python train.py --num_hidden_layers=16 --hidden_size=128 --num_attention_heads=4 --num_key_value_heads=4 --head_dim=64 --intermediate_size=320 --vocab_size=8192 --hidden_act="geglu" --norm="layernorm" --norm_place="pre" --norm_eps=1e-05 --positions="learned" --qk_norm=false --attn_scale=0.125 --bias="none" --tie_word_embeddings=false --parallel_block=false --init="normal" --init_std_qkv=0.0494 --init_std_o=0.0613 --init_std_up=0.0707 --init_std_down=0.0707 --optimizer="soap_variant" --learning_rate=0.00871 --weight_decay=0.0 --lr_head=0.00814 --warmup_steps=200 --schedule="wsd" --decay_fraction=1.0 --decay_shape="linear" --final_lr_fraction=0.0 --batch_tokens=65536 --max_seq_len=1024 --doc_mask=true --train_tokens=230100000 --max_steps=3512 --dataset="wikipedia_en"
Each number is 128 + 24 x the weight over the matrix's rms, rounded and kept within 0 to 255. Layers, rows and columns count from 0. Numbers have three digits each.

# q: layer 5 attention query, 256x128, rms 0.0492, rows 174-191, columns 0-63
# k: layer 5 attention key, 256x128, rms 0.0492, rows 174-191, columns 0-63
# v: layer 5 attention value, 256x128, rms 0.0496, rows 128-156, columns 0-63
# o: layer 5 attention output (transposed), 256x128, rms 0.061, rows 128-155, columns 0-63
q174:132099144116141113164169093121140128133160135129093112158116108136104126082127167111106100131180153131115130160135145093143122141067164142140117173150118116133097144108117164098153123124134162
k174:124105159099117121112137119114119143125107135084201098154131108119130137081154135102097081130146137152164152134106133145130134152112139138147183159119114170130122104118118150106133121117107139
q175:108144112123100165132127130105136121096094136127120131161161134117129101141101107144182095124148131122093140131100125080135140154118134163101105084154129124132162120125144168117148111153081164
k175:055168134135152119165137123145107139097146116125158114141130077084086153132105109119127123115132136143165138157091179106123145122129158147136110126165136106093132150139143149119157135127129115
q176:112112122123138163087127118138161120142128123108115126153145116122175117143128129177121122163115102117133134159158146130075112150122114107128133109171151115096120152130133155143144138170176103
k176:104103128133158111111127103133123110125111130129135125155148154104151128119126159148092121128106110119143137127131109153106145164120174122178108122142164137100133163122110141148075114127146122
q177:135120096104130094123109145153133099100112104113144138154120111137124094094120115163116183168149087130149131105080107109119143118150161145170122090096114118158108103113140175091171111172138118
k177:145157123108116095121135114064155096096137107125149103143160142145079133118118098158098118194118135127118130120154092074116124159128177149163099093118118165131126157164117112044074140160134161
q178:121131136137140136162119118168168113090095119095078141134170121132096135133145143145116143096130186084145100103099110126129122150111102125113120099129149144122125121132154149125127097154142140
k178:053115140120100111152121135117150099121104133143121131136123116122101165117121102112148112088122137101087100129091158127142120087105128147098132140148137136125099129146129131118126115104155153
q179:140139101059103093135116090163143167152152133146130141109123127113077092146136145117150156148113137094128125131099143118169122124113124157125108133121113141137139089104149107170119113136103162
k179:145095108117098134167140130098126105133133090129127123111141117108077114178124129137172107146149119114095137155137105155172126110093114199158093176097130142129154116149132122136104115084092148
q180:129135137128128156109129144120125147146138113100111137108134132140114171124181126154094128152124139169153185167155130136152134135167122104127122145140111102102175135134114129113163156174148115
k180:131137128124117139124129125129138090122137128132153129102144136125148126099127153121124134130139137145188158134132067133112111126140167086116090127095132114136153128122117107148169099137131156
q181:181108114147115133143107108103127120180142133119126144151111101119115159128193129131142120148117169136150149157134128140093131172162138143129126137150101121095135129207123136159129127114138137
k181:126113119112120126129117160118154128154120133125094122134121159113129118130167144143141089140122134061139122157166087131098117127130154105148137126189131162109150123140124112108056080171114149
q182:053105125151151173130161149134141125141135151137113142131129129118105137132129112156120096126095118133129132156159158136084144160135113090083114132131168116112112123140090132149140120165144106
k182:126120136129132117099170135094134124104144156138088149105138144123149149130159126144106136123127132120118120114125125099123117135143143118102139095072108157123158121149104186166119071131136108
q183:128093060137135118129086162100089113125110125149125138084145145131119093140158142126152119086133090140127125125101130105100154143134148144143124106165107136112131125094136144154146112107110141
k183:108130126126117109140131145121168091125144149125102121104155142116103130117120105156112119119080138144136137148117154137105117170138152115119107129145143140123121135100101168118099101139137124
q184:176117117156137092117177105149101128148121098088139135109136156125192101101166124132149124105121178121163129160143121173120115125129109097126144149122145109125099084135107090148169103107154139
k184:139141115077087115130129123142120103122137144119134137092162138163135126116154116131095130115131189118116103134094098113125132094128134146143138120139078159164106126061169097153161130098096130
q185:116154104166109128122107100166140123112100130145088149120155178085114120157139114116123175119126146102133150152172136107158103107117174131128109125152096095115117138119180135125188139115127131
k185:153154142141099111105110109084156126126185118167120113160152147154098092150113110137106112118161123100115120127123128088128122143115094130123138161104137130125119122113153152072149169135092152
q186:149099120114139154115153166169108128093123144138152139139105099143164114136113169138129165135121112175076092082145142085158113134152066145098142081128127152160156108062123122185129107115169130
k186:154113141139136159111046135089151103067140169153122105072136169169115168166131130137143139173132080113123138118154137110190125180054141126132122123160156158105121156146124141139064151145149169
q187:113116143113135153182104157138142134101127136172147136109142126100101062121113101157125142122095106087126117122110125104148119106078155160139139106091121117112139103096133143105073153111081124
k187:107154157123111116112105105090174136099124102134146104106107120124133148152122098153105085133157099133112162087131183109122095128159111155121144098114115112142108144138085138075127121125119143
q188:108157190168122141139089107116152126188143143118103128152097149100148151144121154168098100159168131127073148168111116140123130140112103115115171117101136108150155094131156110108142096129127142
k188:140142149131119152130123093138137134170118164095106138108104148096144149140156147117087163130187096139144109131127124120150160116115161135131133163100109092130151125128122132113146107129105138
q189:122144124135115169129085133144108102136132118157080141102162150124131115157133123114168112144149107108141129143087125132119127084148111135149110104144136134165126173127143135127107147121106117
k189:103117106113144117127082159153126091142124122139111131154143161155118142165135106156138114163141120131135127163062113097153098135142126145135125129149158141151138139130115120135078131141139122
q190:094150156139193079152164101143126149145132132100134091132149139150138148137115105114111139123147172119150093133117169123132123104146113147134103109168135115122147098163145110118102104114165124
k190:118134134148146114140106109174146137124105110105156117132138119120150116126130096118095114095176156144123135108087174144132121114152128139117111102129138081147111088168145095153107112096132108
q191:190129140086106114120130130096103157115138143113147149134166148163159128122105150108154157134133125132136136130139126116142132130139161119146148091162107086141137116116124113136107109078113115
k191:141116079149109126100136115113156143109153132125163132109128156178125113149122114118116164111107121141144145132153103099128131115110140131149127114168118124139135106100171106123110118092136137
v128:152095132159107164129168111142130171099131144111091128129154113131118133127134138147123091065120124121121131145102138116096136169067106132136111116113148105140091126132089090101123145128058159
o128:127164107104198084110101127119131100121131154127133115123116092117174101153090090115153176152090132156112111114115150113143159105164135140162110119154152173128142117152088127178089157111218119
v129:092143126131178125178119110169121128126087097111143039138141165121123121115159144154134147113056171121083107173165117101143144096141131169141141130138140173123086108128149119085096123165172107
o129:093123079166116128083139170154129152132142165179127171143103083135156124176116108112127108139167099137179163116127122171127087180128117106071125111108149066134162122184103138156097155110084139
v130:104133089141112127111100100109171158096125183132106123135104147087092123057132119158115117135145132130100113130133073094102182194101074143118141126087097125134104118116183090105088105104139091
o130:173088100104183106152136193122094083152127074134132153127134075145159094155114076077192148073063110124169170134140167141175081071140112104146134105175181125105161128150092171154092197151118180
v131:121076153135114144143152067171155085093135076127144128127128099162170149106192148155064196124086107093112106119084139102096113126143066153119138133054113127136109142138165075116171087136100166
o131:121083067147154118120180203094175198127130156182152097109102161144138124150088126094170091084150117126179109125156157109145169095143175070141143134165123150134143078124151154137088145054167105
v132:106112101143153153115126090130166124161113117112134128167178176138078134135115120183139142092148118117108109167118149102118121060199040135129147097133149120141140113163142090147123084115093151
o132:133124143098105095110152140140163169112160150190178143117100079117153129099137145112088108151131138146166169077140098109105116163064198125159109127134112163062129155093120182094123185133202109
v133:142108145124103171087125131124108097147169143146143180132096116111105134176142089111094138119089149095120125119139067146079116111117145096134155073084194129106078156141062100166140140123111139
o133:116158063146193055168118114136104098125125121079128089124128110152100131083163155123118124120147140169134099171161180092153142154170096117161107171167099143149119077150142149127126161077159117
v134:139142147120126135135110127114184164154126135130094124135144162125165131156151122102143128118115132122105116106158104169153142121131107141153093110111127103147128100101127122107161094134152109
o134:103100109128124170101134128129112102077139128130088138124131111182117147115105170140132143179118093191127110150135149118125114132118115085100155133105152167121097192085107162136118147109116126
v135:159138092077118153106119095133138141150154184146108105183136133096082140147111163157147162099120132108117140107161098102089138118130073141117126088112148108151117053177153087155131099121058121
o135:135121141123135101085156207107108111089104060131188108090112124167153120070170129146113119183138129176176138157103149092160144129147200131152106111160124193094179192092065173106125194123180148
v136:156121110096134141106109149132132146097122069116131099061121128118091137133178159122125111158126127199128101162094137115127124116090111123154144144117146129078110120175112153138157145148168117
o136:110192170119137137139123112128119112161140146135137160172145158165169101131106106143116175094176118093105155143106093152146145122177114144117127094132142092195143095129135117101116131119095120
v137:146149060103115132162167149081125188084114126119149070127123121164118100159105116109134142106077151116128137127104151121082148121145127129145123152145158166062123129157063180165179178136097115
o137:109099169129130112119092118165152120209126095130071169115132136129137172139137145135082126135174118132094112129125178124145098156116153149088132114146133104162160149130183089074090093130167168
v138:109166111164136097138160185060147121133198116156113137207145107108110157118140129111098141083136105124138142126137114119100119169148126109188117125116156185119138086084164140136155080151154079
o138:124080150094119149131097146166150182102090091130125148110103137159173149131123122118146153131087158122156116097080111125117084085103122161059155112094093090107080137128109094098101155126091171
v139:134124132050100162137165157164111098128131115099134135122117168145125109117164129162071093116086132160114092154143152120144137157113119104114117169084148145125119122138091123141164131137133157
o139:111124107181152101125115085118145155145113133122136113127097115126152121156117125113128177100153153131140113115068159156172101126146071148125139113179138142128123101168133155133105132063154128
v140:132176121141114139145101184136175160121169119127146132148121149091071116113162093104128132136180137095123151093177103104110164172161143092145102150072131119134112120107135152128120124101153124
o140:097093179111142098097117092167105092133102092084120140133111105139165130136116155120132120162126130148139093163094165127150113091113102141072151130153117137112114166143123192099162130125130187
v141:133142113128149117120162183119112132118126084122082165097099093123099183130130102161095144169164103136131133165098150104162106145124097078114163150127151145154128117142108169177146105112145145
o141:178118195124111127184125112087123197109090138135205116127128143113160104126128139144130118104108199108103148119152128094111156139102152186110142147124122133061124070121172105097134121153130135
v142:130166161101152131102080128152130116096114082123092136080162138113109114111144120144144106145104122142135111170118130111166123142116107155131132103118128112105131108143102149143116143108157107
o142:122144099138090112125139108103112156119145166105120145159114108146150103180099153103105129150134108135111155131140098152132175138132126115134141148124159146146133119120124118129117110097100131
v143:143140159096170123156149139130150151120184115091148071147143136107129151131132131084148113134120174182115168124102125133067148114158185127158113101175118083104095134071132083108172145166107153
o143:110195119123161133084068137179124100152067167134060158104170138145154169175103101150175110137138097101135099098070080141107130154130058110111129120128183163160131148190122138159088149126162117
v144:104133111184059117116131155158154156122146146125093121151130123151126133099150138166136106098103126138125128101137118082101127180076119109131123089152127089144138125151175117134097113090101128
o144:173123140092144087104120127122096105134155068127179114089120096141133130150123120109126160179084139146108145130083143170172098085150128160137143128126110175120118144126115099117140177091124131
v145:098113103140162141170111117120147188127124122102135110132166161104116138102146119096142079107155129081142153123112130127110190112164141165175107112157105130163133140106108130075141145080144144
o145:154159126123134132063078114145136084197139145141089166098092125131136140149107134120140164131108059137133104092138088139123115160105118081095141119103151086122122155126139144154134148153134106
v146:129157090078125103095106143104171107152179137123138122110099125128098155112160174121152116128087132187105089147137146184172083112143097102114111165080136146127103117148136079173174075139150133
o146:093070156180124164154157112134088158056091124154153102164199134139148096110087091156081136078150173129139173077185151091112122103135152132125136083164111114124099157107131175126152157149105091
v147:143075130175107150147098103170127100091130135105129096098086134133172145094148117142135155141132140123139113109116137112140108095151115163106142130158098123119066191161086135122120136137154125
o147:127190117171140112105123144112132144179116137134139133141139163126113143159110144093106086097103122120131127104151128193115141193120140071129120139115109107163153080145172116138125120110079120
v148:097094144129131106117085113132137141149097142133138109106090115096130135126076153119112139203119114120131118122139113137173135073122155122116165158174087113130146156155172103109119148139152091
o148:114175101141135171141145132145143129118153140175097159143159152151103114133155147139131147090141126106141139150179150144119149128138140113126109132110150138142135153127118135114175136163097120
v149:104173087122100135190088103138150112124164189141186112114088120139149142108112054110145184132120137119079126094134082100144122096164162084108186128146118076121082151101119160150138110134097079
o149:137091159158120146080153175105105088163116076067107191130172152088153115182140134149094037091135105124180132207146196201093099135127145145143112161133130210144165181148173127111132167145145132
v150:183120142095066116135122111113199125101197145151111093094168103108120094115111139106137207100056088135087157129178115118105104127160134138121073183090139146100095157158125060162100151148138111
o150:070091136148170155127140132137118113076104099099128133134100158213108156125129095082096115144170174126145139094128125134153173110098135084097152026158156130151136077132090112055123084087132189
v151:143082159126145138113088091101137162109060143097082149177148148114140159166081135153164132096123142042119145138172094155158163120132084125120110093132109096156103120164116103112134118143156142
o151:089134106132148162092168163121105134134142127158101123122098129170114086071179167132092125149112065168124139153128134103107076183109165101129125146119111170078169159074050161143075143090117123
v152:176154112106161122108063109101102140121082148149103076118119146118110116150095130184170152136119151143148152120157134164121123136141100153146120118081141151101098144141131127150152135142169096
o152:073108157125124127157177145133101102109170107114121167172130116140092146099150145098112092154161115179110146112129142126146145165102122099125112123170136124132174150116098184098086087125088176
v153:144145137095113117157123175156116095089161077150142137141130149109124113099148125158090148150123135149138115121126155110123132115119125130138139111123122140083076132107102081104131163129137119
o153:104136105155137102104152146129128158168102156135086115118088144133130145178109152059124107092123134102151117145085118133115183116116099138113102133153157135181160077218124141167159092070082133
v154:098128108142117149098121130117141084145152175136143106140121136099143104090100143119120136124143115157141110162106142096147089109152098156084148130159153158101145134128117123143092129120101132
o154:140141118143111060165131123121146141121076125134119127150173095107131124135135091101095141094079148098125157044220129161088159136118163125168088142101134107155133133151157114117148140179122115
v155:136139119077133144099087107121145110134143136139116137139147124110120130118143136138183086173112120148127098114099086118160113144088100095165145086110129068106111127138129214163161080171156074
o155:134123135137099151113137145121061151144138127093127148151165162132181095141128127131103145078117126125111162194146135166091135120139145144122128132154087138134137145089153084122138179116061148
v156:111142120135123165137095147155146132119117119136144092099085128137141136143119117109128141134147159122126113110152085132144109145138099102089137094097134112079114092128153092127154118154106116